{
  "num_hidden_layers": 10,
  "hidden_size": 256,
  "num_attention_heads": 2,
  "num_key_value_heads": 2,
  "head_dim": 128,
  "intermediate_size": 1024,
  "vocab_size": 1024,
  "hidden_act": "swiglu",
  "norm": "rmsnorm",
  "norm_place": "pre",
  "norm_eps": 1e-05,
  "positions": "learned+rope",
  "rope_theta": 10000.0,
  "rope_fraction": 1.0,
  "qk_norm": true,
  "attn_scale": 0.0884,
  "bias": "none",
  "tie_word_embeddings": false,
  "parallel_block": false,
  "init": "uniform",
  "init_std_qkv": 0.0147,
  "init_std_o": 0.00328,
  "init_std_up": 0.0147,
  "init_std_down": 0.00328,
  "optimizer": "adam_variant",
  "learning_rate": 0.00154,
  "beta1": 0.9,
  "beta2": 0.98,
  "weight_decay": 0.063,
  "lr_head": 0.00517,
  "warmup_steps": 262,
  "schedule": "wsd",
  "decay_fraction": 0.691,
  "decay_shape": "linear",
  "final_lr_fraction": 0.0,
  "batch_tokens": [32768, 65536],
  "max_seq_len": 1024,
  "doc_mask": true,
  "train_tokens": 720300000,
  "max_steps": 15135,
  "dataset": "wikipedia_en"
}
Each number is 128 + 32 x the weight over its row's rms, rounded and kept within 0 to 255. Layers, rows and columns count from 0. Numbers have three digits each. The size before them is the row's rms in percent of the matrix's.

# v: layer 6 attention value, 256x256, rms 0.0973, rows 109-127, columns 128-255
# o: layer 6 attention output (transposed), 256x256, rms 0.0984, rows 109-127, columns 128-255
# q: layer 6 attention query, 256x256, rms 0.126, rows 128-161, columns 128-255
# k: layer 6 attention key, 256x256, rms 0.116, rows 128-160, columns 128-255
v109 090:135142174119118105082121108131161138156081130194134127126120115111142161150115162119133115162101161126156150113114124099120122110080127145140089133149121142119057125119163106142120073139084139096107111140169122118127131156113164113112077215161106125145125112151109073175113148158194120138142120118120183110130165111083161082106075138133160130052116074115185106111118158180146153125092
o109 089:087142196130142108104167129102128077107116107193230161180180129099135107149107176142138174178128110114118158122091144136126116101134130109161111209149107127104128114153140189125120150099161094131149123129115169121071141134177182131110113155169100128118156201164103185127125107199097103128065155084124129067130129148128136099163179123150160089102127143104082134157117122142130090109156
v110 084:135105088139085071150131050031128141202122118151133168118137154113132133131161166167143127128083167149104137128119130097129156094145077115135132085097105101142151069098109127111147101134095076141133124089177179126134082095092127131119123129140148122123048162185198125111132118115116131120145119180131141155170148126096037098131086107104137151138144134127133137138083173160117186143105
o110 079:184102114089115148121083197136162143155104124150155108084136133149125144156095139084138118183129116068153184134066134127098118159137139120100031132168148132163093149082096137170027175192147121063127165153100063133131124199123110146074145167146121124097100161072093087084182111135104158122152103117141086120157096133158135125140160133085130112166126080143110114150148089191120174101166
v111 088:115140172177157145139129138115120119139117169172126139138138111147163144100130131125089116087117117110085151157160135167046131154140065148039139196116107101111159128127159074117137111061134152115120093160106122096143157085189100062077105062142177106125083159132173099104127123118142094107107093130113143141183112144103166088097128155083124112086143162083111124082136142107079141138176
o111 087:160173090114122180158104112110151167122125168121077117093128112130144192140109153202170096132085085147123107086132188124169183152128129109150191092144158093107064087102144069116149105102159127142113147130151096072146180107146123061051126095151192149141099084131136087159133152140106116114097088100088132121146164105092114137125104185143155140110086093143153169125118171088124151151130
v112 089:101075108107162039137128112136116127198120066214156176145120127165122153215096152141122093212099154115140138103164156095134122100105121140128083144113151112112153076136158118099117131090183088121157085053121149155092151109112170126113051135183095113124120106111101131117109157101163152160129129186163134117169161131107139171137118167115123137049117109131201123137106117150142148146075
o112 086:081215151138132071167091127111127130126146108160191154133081122087230097132122134095149130153107132102141138112083158132097098152070096091131087099132076141139108131164106112129078161151125064110136170111104099131140124137168159158128102105117124112135091162107149149096134084112078139109136116106186119113155186207185145123131144147100099148142153151111149113175160203172133100072136
v113 082:126166143086135086160095140105158120136132145152109114155117140088091134103135113169157110113131086100087059152119179145128104090098141106126099157142138108162114147089122109088146060057088095130112073151112125145182160117189104176141134168139120179101121076107121124141081101138106079178104092115093136086183043118172129095135134088165146106168163147124171109141109112105106071122166
o113 088:148121095160151176145186143150138088128143080098091104170079163127135127102151155150131140067091137094138072100126147120166152098159158118112141107074150119152108158129163132059155149145140155104196100122184133138136119107083112088070086149091082120113134119164104116183118084112101146117080151104109143126155102101091133084106193096105204142082108102107063121123114069116119082173148
v114 092:108213166111101163082138171181148215080125129109140090131128088213160122083173118127197143116143143116198132124158167144164104189158147098211155147119133059089153132139093106185102145133102077158113082167125130077098120138112139143109155114136105136127134138149144097119141107160194083114131153167104131124110123114106161102228184124126107136152105067100179155108142118186176113114115
o114 092:116121138149122101119092161122137100148144125122164155146106132103101139143107145145133087130110121166085096192157115111169105062121104106103182166135121129109131158123152150120104154095097096164081148081170182138067133101148084143194150186151093074140168107114111141117134205128127135114108119115056124148121122125130104149151121138142159135127094114131110129131128117061136202125105
v115 097:145168120084099107106142085075195134105133162130131162122142196120060104147115104127150172137126069098129149145112089198073115133111179104153162069146116119168125082088098185119120172145133094190135121125117109142118213124113082118136106081091147145122132109142099144121122140131125130103168149127111131161100165112151099172092154127134128096166142083153237105133117117120130156131108
o115 097:053135163184092094097184196093149177115109140179175096105043139148100084179047139092104126126090140108067134148181122175137080126135090150111113147130125146158101103092150169127169131183132116091173210175102157118084107103123135129161178167109137120086127097182157189100121097105131129137117142119188098110115110131151150126104128045050142080142150121147100091101107153152135111164132
v116 096:134114127118143167113132157126111075117082116069129121125122156123167111108171112116172079136180149169109099124085147071209095103155114160178174118117142158163059148149171122138166100095146143064104148161134167067141116162148161127111121138105124186092144140089132094093055105145149133139136124191165116119098145123107162167129156091073097115167147092107128102095153179141082123122147
o116 094:174107098132155145147163168112093148089151154131135146144173138116166078077139144097121092143136151184170062094070077151162096076138108059110096127103163127147110140135152138182096165069148138131107051141175115117093103121122094116039131129143106071137125106104048098091123121092088124134156085146084103135096142137142124177132146114128129145112075109105102147119114102117137131098139
v117 098:103117154153098093137122088161127113141103121117156110141135134092067110207113152142069189131126123135112110100159102130139146093159124078102092154131101080119110078042071105135108151138099123069125121160128067188146106110117105103132146184072126090108132155107138132149141176097100140111059139146142181180082136120083097120134122139117112118158126187146082062120144156161120181118161
o117 094:100138171110077099138174140166119130095117117093177123104179130118105155084114148109142130163128113098144095117143122117086203177139063160140094127087109096125158137136190055103204119117100111101158150116126113073160116135167178127169056166118203131112120165117156135138093117128114148064149107075147137153120086146160107108126115201135146104103144128149086106224129155128165120133146
v118 102:116123143125125115172109159105172087089103134138098116121127119106205127053126092121178099148110124128124140160122176223097105167144117160130160144131115112064111145165121140146142195127153180151135125183079119134069112151114116139128156119108189155109090110053137120119187135072195121116175158156143143131113111127080137101127173139125163141123182151133090123082117062084164171130152
o118 100:112113141139179121136138051122124107179092138110101184192077127162132108148148161145152080144106117112086121112135114176110167158115165136237184172112215157119166135125151098092168179106159128153069108179146170101128183106091162160151113124154153134144131100126179130141141163117159130185153108139108055124104075092151115131111152081078138126107112139128186149182133123140162127116116
v119 088:130151150130125089186125132145169117173088079057123115165135091159157113068157128172125148080128136160152121115167109155125109146152118106187118140112098111114142191123125123101139135154126077143154059112159166211055185085076150157122153139115077112161109136069063128107127144111135118151080143190044107134109140110107161079172150155097117129117111092150160187178101144155170101126127
o119 089:107122128126058065107134096097160132151091138094147155070135141130138138130103105060160113120146150072160187078144071086135184123128103089085100114146134142088153193174144124115121171172102151124075104123117117158150124130134117194203092101097125107150170121143179122100074161135152134167155151114105090110160149106099126174116151148113147144180139106135077108145136147114155175172100
v120 102:117177130119145123143115135108131107157185169109108121121139095143134144067143118146095120075108167160133123144119107135184141157159075124124092073151122117129079107111110165101084127204129112164184149128152168158044051142046038118149133124131157089124137125109119158127211142131139172120097065116109079121064141120101133075126096116136163093101113121173026146169138186160164133122102
o120 095:178095129116117168125121101115124081120134116103138119133091106184115168143132107091091117143141100079074222097151084137082144199142138132044080101159104118146151149120108118076131208159206126119121106175176141158147102170102143153214156098129140146185192182157151105154099172156122121119138178119116126081130092194114115074128120137102107130157183121150145118159134116170123139187168
v121 090:130129057148077055152114132154071189145110104142136128121107141156143116196121137130147177219156228154056124139084153113126126148153125121178153108100148112169155125122125151122126103100069144164088153172110106158162117168182098134143180129158165146114124140110152136150123175091075112108125145089092195153140108131148120118112140168110075130177126143123130141102110127105101104137160
o121 090:186129096145099115110101139215122149155158130154131167148111144106126096129127162113158159130172175124180065155099182169098103130126129163137151145081120146141128136108171162163136134119105119126161131156137092129132113130098128142104130147120187163094123155110100095082155083139108171080110138133102134117130084093132166073149128163173127113120132109172086068173109101102116140085145
v122 093:103116111154057117166132117102155135131145083122066128115126171138108141054171168127119161132127105144131154111075184130109116120111181112151121129060060118132132147166144108147142109039093090077099056083137066131133132172148157113099154120216115092137165123149117165087111079124098074153054105096153120113165138128177152046040142125128124120121118144167162119150127160112152147125102
o122 094:144097135101126164128183137131142144114143089158083119114130130102077093156172114187110086148131119168141144108143061106165125121087127096109112182138111107123128158117176083117136162142169146124103140116094158109172154069147083146110111156103163087135174152186120152105149140157105154128144176120064128150122121098099141111158132169112123128043105096152144092115141109086175202110100
v123 089:168086183110140110165111071128099123073144201083147099141125118129168152161064110140162136165163197122145137181129111101207159130102066134139113104139154106149096135097106154138097138174135090164121155097084166131146111144139116147136114102099170126125111159165146167118159188132155117204142151062097086125115101147071101128190134092176112115165135203119148116086196095133093097123132
o123 089:084125100164169171145073106094124121114105125129134122152113126143170128100162131071135097166131124101144136119061148131042086145138106099122216127125148082152137173127089134098126158167115132094152099120146142138122121148147148102138119106133088121069095095145085140116089152079124091140089115130182197122155139158139149128112175073111107161144138114117179112127105059097113105137166
v124 083:100134078144041142124146147167107089116145093144134124078136161135167085139084111112146093148105093137095141137088104179110113187122183176090147122063090135158113143162110151118134224163161122116099164154082124129153155166124133115158097112139157095159179167090102125153141138154082098127142174154160133120112164159154093091090167152087132150105164151190093127133117110092084130111135
o124 085:098121120134178119091129162124138213155089099155112150140145169109133165133129130145191116133120120163169128143153133163138104058076170149124091120145117166115130098082194128122157156108100086115109127113111122150194157153136127175119151123084146153117111153129141173111108136143110163121127148130071154162063145066139121084140137124105095122099135151110202139146132128102163197101079
v125 082:112130171108159150135146138122145156143128075155118145132112112177124153135105131099145116082161135109170120143147145121143117129128140160116127181089052108137089153108133106158158112150138104106143059149087141051125067169064058179081108145138118141130129143152118180114058161118161142082052120105126103103098139122098137131147090099101109133115094101101175098172167115146157119133114
o125 077:140185102187132176171132089102147099094155113151128138124087168101083181058102139144096055168111153150106145020107149106153090155110100089127147188138119172128158159121203161152067172130115117124150202099135147117098113155171086164089103130152138079163128113135077124164128142168113144139142152105086141144105143181116125161124199103120136143144116083132139135138163108155134089147141
v126 082:128157085149136067120119085160156106137157101135109145134103194169182144151127227154165102144159127118117098102094160117134106082106146105186160148135051115142184164155195097038181124062142099137108111098126077101121173189138123092137052077151105157133145104191082113094092131145103075144114106089126181159129158144113098094116126080130161162111101181174141127083165172082148122146115
o126 081:157137092118112182136131215158103166163160115090080169143125123118095059117141122133168111155103110123159139145132165139116139111091190079100120115143092106121143153071131132121119171152124144113170131121118116156121122101158114113078116116078115134192154120167164096096131182168121140152182134092140097162140081176128168096167116137138072149080045118115135075117189149089154138121103
v127 102:127121089105122134162121108135119144097169155127104133140148096120158144121149195120081116153083126099113132136147129082174153159186163116062089130161102065107185155073079113069091179175121118209105176113147088162158136157154133068130086166128089094148141104121132097163218143119115077112163091070185124120143126110204117096135136075098060151091127167110143139142143127094162169118129
o127 101:130115135121101132156084120154138139156151143089119071145222126135141213103167162199105199087129079151150123134111136134100125177120164216098101123172151129159152127185113102069101071137130087190174120134132095176082108186108069120207089178128113116206164166163162174146106127115141147139191139125149183118148123117107107094136081144130146140075138153109150108079115157146116150154121
q128 080:108189102085097117143079136168123131142146145178155161130120190114127176126153130087096136141072051128174131147133122095095178131044156157129189156113164177107108161113132137111120153143128092183088201155134117154105133107138099120110111151134122119138126085065082159099125109128127076147136071157167144142129196222110114163069100184171139047079138105079078070135132116147172138129160
k128 100:152160123148136125076127091094183152153175149071170183193131132099084091074210141147167167174098112127050146111108150128096151102128132143162096126102092123075156106152107126176132114172071131106122056132068154125141130098154130134142173129131102181157125080161148144162121138115179137127085138143104111113168131119146115116146117102146110147125142059162161172122079173152096161119132
q129 081:134129120091127118124074207132190116087113121185134063093092135142138147167121100134166143106188171164115045161159147154169087109105164154060113146135077080117091109138160135144132167068066085164113067134110124130140183083109113157136085100171087132075126132165128067103109072128149099122125138122093166122066072127074166148110112154074171079121141123140160213152078165152108110094126
k129 091:120139127130138163147162130098105167148108138090093101086252108129161094083195147104192190108111138151126124088110120134143113114152096119160089124117103157124106126150069126125133159126123138123146150180169183064130150154120195139114134116107161154112166172088149148109099187075095115087135131178117107160131147108124121179166115136140101149180144155086160103127194076166142124127185
q130 083:160148160089128127086100125180092127096175095168140165171140096117167128133114139123189087140091122140106157153141101092096101169189137106113104097123173126167181145157171223167103131092109077166164116078161103103115152122174173168139106115179095133138148159111170138144169074179119110170104119103130131143027086085123178119109073079117091075133112123136152092137104113163181113126130
k130 082:070152145119122140140160100128117141145083110118087119123112154115139120126213102146087145116193115152148117146126111154120093056116130123103160164110113139155121095123096105084084152060104164124154162144142129174170105135112175138178109051127158131066111190131149115087110117118082122078083076133105164151126168097199156159176097104060186174166140149127117124160134128110148180130081
q131 100:110120143115163148197177112115132132153053131148087112068129133149085133111164134127045135109116119094175119091097108102153116158119085161133172145101102167147162159116105071084169104182144177124143136154131126091111139124100146126130108073107160095097095129165085126141126164110165182125105121182123114127160080148115128189156096141166143141141082143128134068108207106071133092112165
k131 089:147097091114160113199119140127118099106159145104231147096169154126113101091084148091119108099098125098172179088104170135097178105129160115117171114119130108129121111109123115149157155212108130118077130153109152158108113108137108090116119162174148163143166088124155159152061126094125066115120142111158111123169136147095099175152128095135120140136124105110123157104097151183125118076147
q132 084:094135052134133183187094124132166101113087121110135076140105135113159168177172172106159166115047118099152081122148196168099130091116106167082151121110174127093112092095115105137143167128116100083100137152098073161123143137110107098054154144063131116135127074096122115109098108087114107143147106157111154139105172149103073162085180213132156180121119066125156173124117132111134123081199
k132 119:127163156123113096139094118120181124141154142133134101170092110137092152087124198142136169165098124102097187104047123041104164052124141129193075107068152126087170181153172097169115094157131114171094185098082153133077139160163130137139188098127132156206135094135168103141112159107205112143049141105143121150117120116114070122121150125117093166089106120157112122104070139153089152152090
q133 089:155060111164099119104174188088103160100117124171137146094100098119109073116045109116080127118081127103122159109107186075123121121216176092158147125067213131131153168145143086125139147153129177083091143144115132097138156103103163124162077159106155099142134107176166109142147171149106103078124108150092159098142125146155121110128137101164139132131077167129095180163107068092100113171153
k133 085:109113153000189167104154100166165140139146165110133077142201152143125140092216171136148141133118120159143141140124099152169125106155198124095141144144133141137127118092054140144158137085089121166128083129178159126165112095170108198107167089118130125108100080147093127125130074107158158178120129109092132115120080125094149154142115112165064108121137123101169075150146105144195100138094
q134 086:115195108153157178082123046143097119144193182151098198149168132106143135088157148110109112129139129075119200148114141122129163143098173151100100117168110204121125149134158202170068117161161110139104185066105131074116147169180188093120148134115151115133160145072082153135202117136145101144168114137147082165128172149144097175172141172143085090121193089093102101121136205155106126142110
k134 082:128087137083123079190084163126126116100075147101245122142118174135122132139102103076091129152129065111136119140141161130097164129136092152102152122112110092140124111102142110111143086140165133114182116204074085194079058138111093106095082178205108129116143120139145127138051117145096129119158117100144152092141126208161117111087110120110179159114109098115107129101114155174107143084139
q135 091:078130108104114166207141122158142069108088152100163111072134123102168128156128062118152113087085112062121143102069120081175104131168157132119129199119116134185129131097131150190079080169142081117134150105096067074146184096141141157108119102085120099091125115172185035149188135177124162108126058155104134093131143129135081158115131168146155189112152133166098170138106110096090138116124
k135 089:100119073143083127124120169116177116218120164113168068083161127130059100067137142146155098123125162118197217120116180089078185115173144158135114114088158125066182128122097149119118129150056204185026118112129120160134140153124069077097075167091153108125148112124102154158131092107183090092107127117131116116136100098143141134134120135140102165113058077115151140129148152123174186092123
q136 088:094160106124113226103103101131110075116164141135139133164161127140146160155156130112124146150089110109108096156131142137122117117023113151113100176136151172106151153120104113165172173081154026090109168149114123112112142141155094136132140148114140114103125084128131113126124110118082090115109097147172124123090157158180059208092175178125129154122110100123137184133104147107091131118144
k136 089:138110055153107067196079157152161128182109146133158105132138154150068134076083124181127094145146116087123185103159163173105194087204059124121092095126128091119118106098137164085083084125122153097135113116138082103109101136143091116075094174110064152162122153144146104129118135101143093101158176129134123138185198134147168127088106122115134172112150071176147137096125126157149181065153
q137 084:101139200117116163077075103158089050076159127150120161177159133134102182094165124113149132203131097151081080153182088126139107112064111139068102164141123133130118101107115144188150153076148051135136162196137137116082113150148110102116152120151137153152107140118149133108072097099147050125091077094109120144069141158147083164121151139137127133151184068148146157113098146166106072113143
k137 083:136134077189127121155094128185116117142095128130150049125114136113101133149134117164106147099162110080101158115130113148109160151110105095169150106133111099152137121154206163115109130109149113103141177061085118104079116092158075098107077158139082134117084167108149118125119139146091128084180100111155101061179172118160151142101133136077187159130087114145096141103138099126106175078132
q138 088:113027088104141081124136152152145124120137146088112095166142152181134139127082128113148118087144157091108065105150146116167092064136166165165129110107088130108097150153136095151129108130111143146085095152115124154153141143053041107106128126139133127076065134136156106125109091124119154121132145113090135088079111129114098129120101135140151183073156162188171161134134104115105127117102
k138 097:138186132176129127120123117128117124163099104163099061068182087116120110116171087185157172105136121103120152142141163145150121135155111075148127139135165121128129080124153127123107167148159077059106163064126108066133182147136160121122138101116117128193143170152152168143160163106133074086146158165160112145110143087169162141155073114111067182158145121136161125135166122097125153097117
q139 102:139139115151091156138190146120057139150129091120140131118146166150130075085196137175095102133123137086129130089124097176165129143167155112167128058108085120151156139145138170068063114129120190142177158106148112108138132185090156091122145122093198055127136137187118141143182128139195209101163115079132128116135091094113153119174073113107125145095120184156106154149150074114125159126084
k139 098:168149186125171151136142146161130132095143088112175167166138159110190137137115116135125140091159156214124109163156111130158109144134118144114163170219138175089119115087165104136130144101118147161116093180136151150177139123150106147124103133140141125125088080145082156097194088161142147086104123141109095139108122120108146094102132142087214040145124130183116129150200146068089091121128
q140 081:168149163110144179068149155143159159133152143142079184095108099082135107075159128154101144143138133112145216107075086169170149150149097113121112138123147209119118119131129103104044179154167149096119167097121179093128098147140162096130155120169120101152218143094124162133145137125133136101182134110153087183150165121112141080187126140109100089144166143125082115156201187067095151193099
k140 095:167173152108162132155144145089133111134162137130152193127134136098170077126104156067169107119103104115135104128074121094159129150122168147127142130122187101129104151123099155142202111133128162140163106118113169158202152118096165116137150133121191099161156156120091142089168158159131110176102099139071153095091178169095087122184092108194109096143157148100084141168101115122150044139121
q141 088:092125101161120125161124131106158156136136099151159101081125162105110138170113131124071135087110062113153108146097215142105120077084147165149188137130165132111140130121088097090244098132125129115084130096103076183140139130101185138126135153107136122157087086058117137099114121112151116121183093163064167112123189175081064140072178155152116153120099091098147193107106091106126116095106
k141 092:142115095143087160144128141167088123135130147128152160145135137122111144104142164104167125168089149090160146103174135134115207141118066137104047111085117133050108149131113128132131121164105139121033129158150110125106147124113104093134137143149099133117134136178131135180119157119147114101113124109177119138191172160128156136128134112148145152052145100155139158117136119158156151080135
q142 087:113097167109079148070127082151090084143070111091097112085122112127110159076161131153089161120083087074088128099104200187102148129099146132145108106098169190125139121150128170092111134157107171134120158152087139135152100149132147087150162151108121077148149097200119147134137108128178120135113144127163142184121149128146134143198016137125119205081184092152106181094185112081081199136110
k142 089:144169150087159162161097130140133103124145134117204144150212112143164109085123120147128150123139158163112131124134063171141140113125180123145127170132130115098101091111111142133157125120166097144082103109162105126106134097108123122099177121151148100150095098090098129154138145126116129143093113149136090132159121132097140188069193120171117085145096180155110101136074066128123070051110
q143 084:144228141071152073152113095099059156160109137150184156165146140130142142149130131099144157183147154094146126162137108122147169179088077144122074124120126130140161121120068091143126118115107161115135155083121157136101134117182147130154161180192148120110060138102138111161133160152081098187103119150160070113121074141174154120158121155133143136172159180080135169136181175162088134106190
k143 096:118110151136144160108103139160139141082108149141200184164129101163132092141150126082122122061117140152132121131090098133169147122086167154143109180138111097088099133135160192148146177120090095137137081186091168071149134136187133041081086149140082134113113115063148089137133107182112155085101140132168125090080168158172120106126156165144108083145084090156075137129136150136112120116125
q144 090:103100131135156116074118096167137153125139162164107108140108115152178129130149110199082140036137145120100170118097140141121144191172124090100180112157163118115133126128143165083109113078124141123091126099143165108151134157136125158149088152062083106166178135153109138155157125140123129123187172115140150111128150095097170145164078119067087185172094038129111107149200057114147134145167
k144 092:149191100178072128134158099107129135172177101135164121116130131126073131126098170102174121128124131150119175121187125165111158117132140159160095131128173154086151148076115088146113164174174142168138149071138102184173136116072116170132078135121148105145113079157099165081123178104151100146122197152130098156124119134160114100114163112133086083073153175124133076120110138147116116114094
q145 086:158109089128135091132143098107143179143097084138083072056110121131083116151057095162150095168151165130178140089106172187135124181119146100165148108092099099115189173118106120118124084182146191137113119090115131087201162123116162116167106166147140089105087137130076134118142135114153158093167165159129152109158099106169141075200102135128170153079128160118168152156213134094107157149162
k145 083:125123182099139197112187130068135136215088134209106145156192075142123088126206135163149142076133137136123174137123139143165151116147186112135106149113120158170092095131102126117135151087148147137109109192155126108159095124095110085079155068094109109118152104102107118147103125114131103159105083160108100212122185129109141167130081132158062058131132116144127132157116136170176139150110
q146 087:140157062100181118232181143162180153111118168165137109113132155076137157151181117112144121093129113103130084154143155149167140095125112100066107159111099167146120129114113105143103119152117110119125087175180080146098108097121098169127118151120122116146137125103103152137142154158167128127202191150129149161134127139173104136136165118133146118107096102139104098107105182188135146111167
k146 090:142077089083073187106107141102147202126126159120121158144070123131088152107127142102146074149105150167101141106118107111060130125210151158152149106109126099128128124142151079069123115176117134132121120102093148111118181209127092080134174159122115143119149111087169085169123112092117117092114080088104128156119099050135108058117131131132129134111192119123141139153133213099136164246114
q147 088:115072078126140042121138201143173157128160122102074161158147133127163123159071094146164135092172143148138132140154092100145113130195116117117143131163097105120135153154135061110102138125123098090173137145171135148107134128113106130167080175196101183129148174107129142105143131138064142107173183163103173095089091126109169090144175064145119098172079185112141137101166154160131102169115
k147 095:174116186128157126108153099184158119119087117146119070132096131083113110156142158127125131142112106149081145168135130085165099184127138099120147154119114121146158114190135096098113121135049133139170118138111121108157119146127143173168110091116096080084147071131120123117125139118151119148150121140155150112148111118130139140144083102126054196132155098103183173179101161123092140124078
q148 088:157122204104152110135154110138108127131075175091094152145098117119084095129116097134179090176148134221141118139157121165121097093157169073128141086171098126130071125184154111152073130099161165102130106202175161137089107135130087160087113144166091100140199141213111146149197101150157161119188155133110111161113084079038157095076126120125122118103110095124145106178121072111138141170078
k148 087:134123187141106130109191141088089204143140061116073083075062124133155113108102114055179109089107134153142095087146125083138098135111160110150148151129148119167165130160124088133072203136136139152092173096100159168124188102084172099164133084129161091089138143121120151107119127134132076148125090162168090151112138106121096126166156105102150117157170133140168133167114193070118149176108
q149 089:063132086164079099142115106133171114134152122164072106130127134133143193121129162147064107135149138155114157189116181097097131104116169135105148121100115084125118126118134162128140099166168063159192201095157134130108114120094108119111152164161103144143167113171129166099066128138097087181150167071139139140102175065166085220108116086058180143146143047167110111125112164128161127113131
k149 095:167095079145055121157115138108124144117102138193103147147132114117130152125121085133119147080122173123200122101148177147128073161185116155097100124145103128148101109180161144074118114045139156116144143043082102141121123098089139173167053115101121165147146130113118140144041115166134105109112154152125101176145121079137132108134162153088130181112157129106109118111137149200112129118157
q150 092:115163167126113148102122133111115119171114077151081170156133122171149118125156163169172143152134200122124156128206149202120126152123159150109101094129085157138136130151155209121178127121104175093083129080182144097174161147158174112091118137069157120115144130100081157156190109148106113156120085115131094171092106095124178099112076168130079135141179150144179048183149091108139131149053
k150 089:142188158117169084100154129092124125136202164125101161064100142170113148100081152106157118168169137108104141061101053112155098109069124099173111110174092092088161144158130102158134153124148074116151194034168151133125150115121101128177150056115139108171163134160174114103137146111131123141081121127065102107133116155079087129093127122081116145121177154115135120109090159179108128178115
q151 089:110108119124099070195109091148127086143158109155133096091111115104147143129155078115136136149104157139119140128126166177160181107118123210125114115131138126146096153137101110072138148163053132131086100142102138122182161128096140154122143131107115119105140089113173118130196129143147137153101226125114158150101178174130090209165059100115127145109102132179150188100197151138120178120178
k151 089:171145071091105192143110089151178140089147191088128207144085188091180125108124143065100119120128102124118170105108217120052116142148145160125119154121104091134196089125148127096090150123164126130201098106153139160103143157121075155082186138066107154159092189096163103091093170121135133096126125117137146110144159125170176076172091134165132159125144106089110117095128168125124113101090
q152 095:135100074101112073176163121189167152048134195123131119107113129091073152104116076112120145171186148142102109116148118082130105011122090127166199165094160134079105145113150064095071093103127141143140126159142167179139098093079110116132111110155096137082143123130155165139137094114136197111148183114127130094149159174155127100088186075103174119160191114124138168092190121063119128139148
k152 101:231100145111110097134166159145144142157126186155135102104094132051132081067119150097131158135096109137121061098102183065165147168130167141110186100100115139155100090116151103123092090125115148127140117140077177063162149126118170210145126154068130117152151153108105161162072124132166125091167090163150098114127135111164115131207079127166116141120186072117138152163085153191112139152151
q153 084:109138127154050102151135104118168108094094156170107092088073134155155149148151143163127120113166166186115116100140134156111103109106150183189110118097150092087098193134143136060096151116081151117124174145144148168161148137141092126172088136121153150087136124156149163102142097119089143166076174150122155102093159148106144122086150119107147117156138071131149100147162138046096119160103
k153 088:192089109082115151135172064166126121131100170170108112093080114116088083045147115124081140113115133170180113071169117104139075102183144113102126133121127086189137107136131103135058089067167114160126118116089155114106118128050119156093126069114116171125141147109137124101017146117160107094158136126094124089135118025078166160129114066078131166140220114115131129112078169099127108162124
q154 097:147100123132123163132181114159099153090073149145111109106173125122126111115097092184152121073131143095123083127094185161106107094146121064092153113120074127156089112126139142125080109136180139141172060193136119133145127112093133134144119131103146074127180158197100130151170119148187214126189203125099136168118088076169129146151104108114162132118114110154101119188117021094132144136135
k154 113:113111141155086145094123114090170148130112101131135097173071102133105092117175186159119141163104111139097210137103131107127141084097113117121096196100065136039120205124155102098196122128094148172092119152075137106114156127162105134129127165128123160164129066157134131160176092115166072126038088101164111187089160119125003117070097101158138152106150113114180148188132146060065156161086
q155 091:099117184065122106150096168081132141148128128102166135180141113156065174146117121197123140126165124220130148166147139054091148116184123170133163123163079106118155105120148145122101156103077087145102100076133096138081154152106123134154110109143095125162107136179165098124119120174100077113108159053133102064043149073114120118117136038064123173110099094118155077121110160105138121140133
k155 086:089180101230063066165100107098119136172137127095143084118141141124156156115113058127099153122090126117179088130137157127131113125122140157114098083179136095175123146091135166133150116155184095173168191096129077178109117146185091157072068185122143110115151129166090148150116096138125103121135221143134102116139132091212096106120124177120190109122149215145118158132096110131118149058141
q156 091:110124157176123068122095175094120091098130133129156181133134128164164144094135100212063110096122088127183152132154196174135170143172122133058146146176130181111120119140132115175146153129103177133102182182154191176111098153130103174106094174132126108127106046123118119158198166147139122169143113144116125138074170127113130178103093154130112140158065157155103078114062165182176144110128
k156 098:127204099115089119098055099109099102082165126093203130178124170124128186106102169095073132140109139149097100129122151113099096137138092061170078122141119102085172149157113120137153157112156090144137125144131130150084186134138149176147112145118085117130060076185151070102140180160122137103118134075154132139092115083080170141050171131104137125118137181151124134122098066125147124108104
q157 095:081136145093124089165120157150122105097150132158149117212190132129152095161176131122069114138092150147122131181104128147100152136123157182111129092144121125163129119090135069147123147081096077170191151123113106170127090125133113139115105195155159122120168093190082111124130112130096060145169192072163125144098152078138143141158101069064118149178095153121086134096136138205113122141199
k157 091:110156090147152103146089089166109064145095111108129097208117096116150196125145115152174083151111098136138117204093132150116146161156138182088128114158147121101078164129113195120132091128146088151133134139149100121118112146157135186161081156086133145106095040077156103107138176161076117106114108121132111122119090214161116137127123182135140128071106169119097109082176112165155131060105
q158 088:138106095089152165141100174096174158127145122192151145156164165137161172183151077093128192116134139122120104146109089115124176184079100143116149107097138129185192127135146053150166127108176110097144134187109137161171098146105196082136115121160078117107154211150128138143125092136164124131157162063155171140129104138209129128168150123140115144198072091116126083113138029136120127126176
k158 089:103117118117127149156103078149113143064203161137159101166176119122104145163094149113128092122127137099107132118087125094074139104150109103149122113142175100117124088134147154147123083130113105147109147082143091132128051141095067080176150141155107138135157156175063185175159152157127141079138156142129129102165083223109094129162140141116136122086113079116101122114114083109167193085201
q159 085:078109080142103100146070098159164147104199168097169143144156139136141153134139134117134070094120112101113144173065129128125146105199092132133093051122120045144132140140160121132138111122114043142168119106103051114128111153104100157102129149167140082141134102184095123108117134081110101106166200132113131155193165131126137148137092163072137115075116133094136158113054083191178130080134
k159 088:048174093133141128108053120097092111102136128115174131133199115138140158167148131168181119115113062096114155163105156136122105136119123126115123135142058083082150124114084179152202178111083105126085096109184096128177105084158143156109134127137133135148092102110132121147154126186108135141128125124153098136122115152130177156114154176110148109111122165093099153112142121119139109053100
q160 089:144088159093189135183103100125102214095167100131145130162157126064090153131129089100136150130167149184089105108134115168136154093028108113100255137123107103086102094119094146134129098087167099146109062133135160174106148097135164087138117101164111147075091158077141149134125066169087137060101138114175141161133110181147124085069136100182132103119159168127092119109133147140119138135158
k160 105:124116114124108092122099163099146087130145084137141169095146119155196136095098136115146132113101096136067081094131169114140169104084090166113150156102110183124139145158095088096186138181081186127139107131160149146123159131175141108149154143103170153145180156098075164128204145133093101124124103148164102118101191255139076126158133191189167192115117106158109126119135181130088101106155
q161 084:125151095180169125118053130194138031148157118179104059143161119170200173168129120193105156068104150096102184177132182133105171129120153187134080119200182100168151131104111101143197158111154152130144111093103139116104135112096117141132112118073137152120182131123123091167140139137131127136161136094129128064060107099165092105079083123133085130147096132138077123115139157185138167091162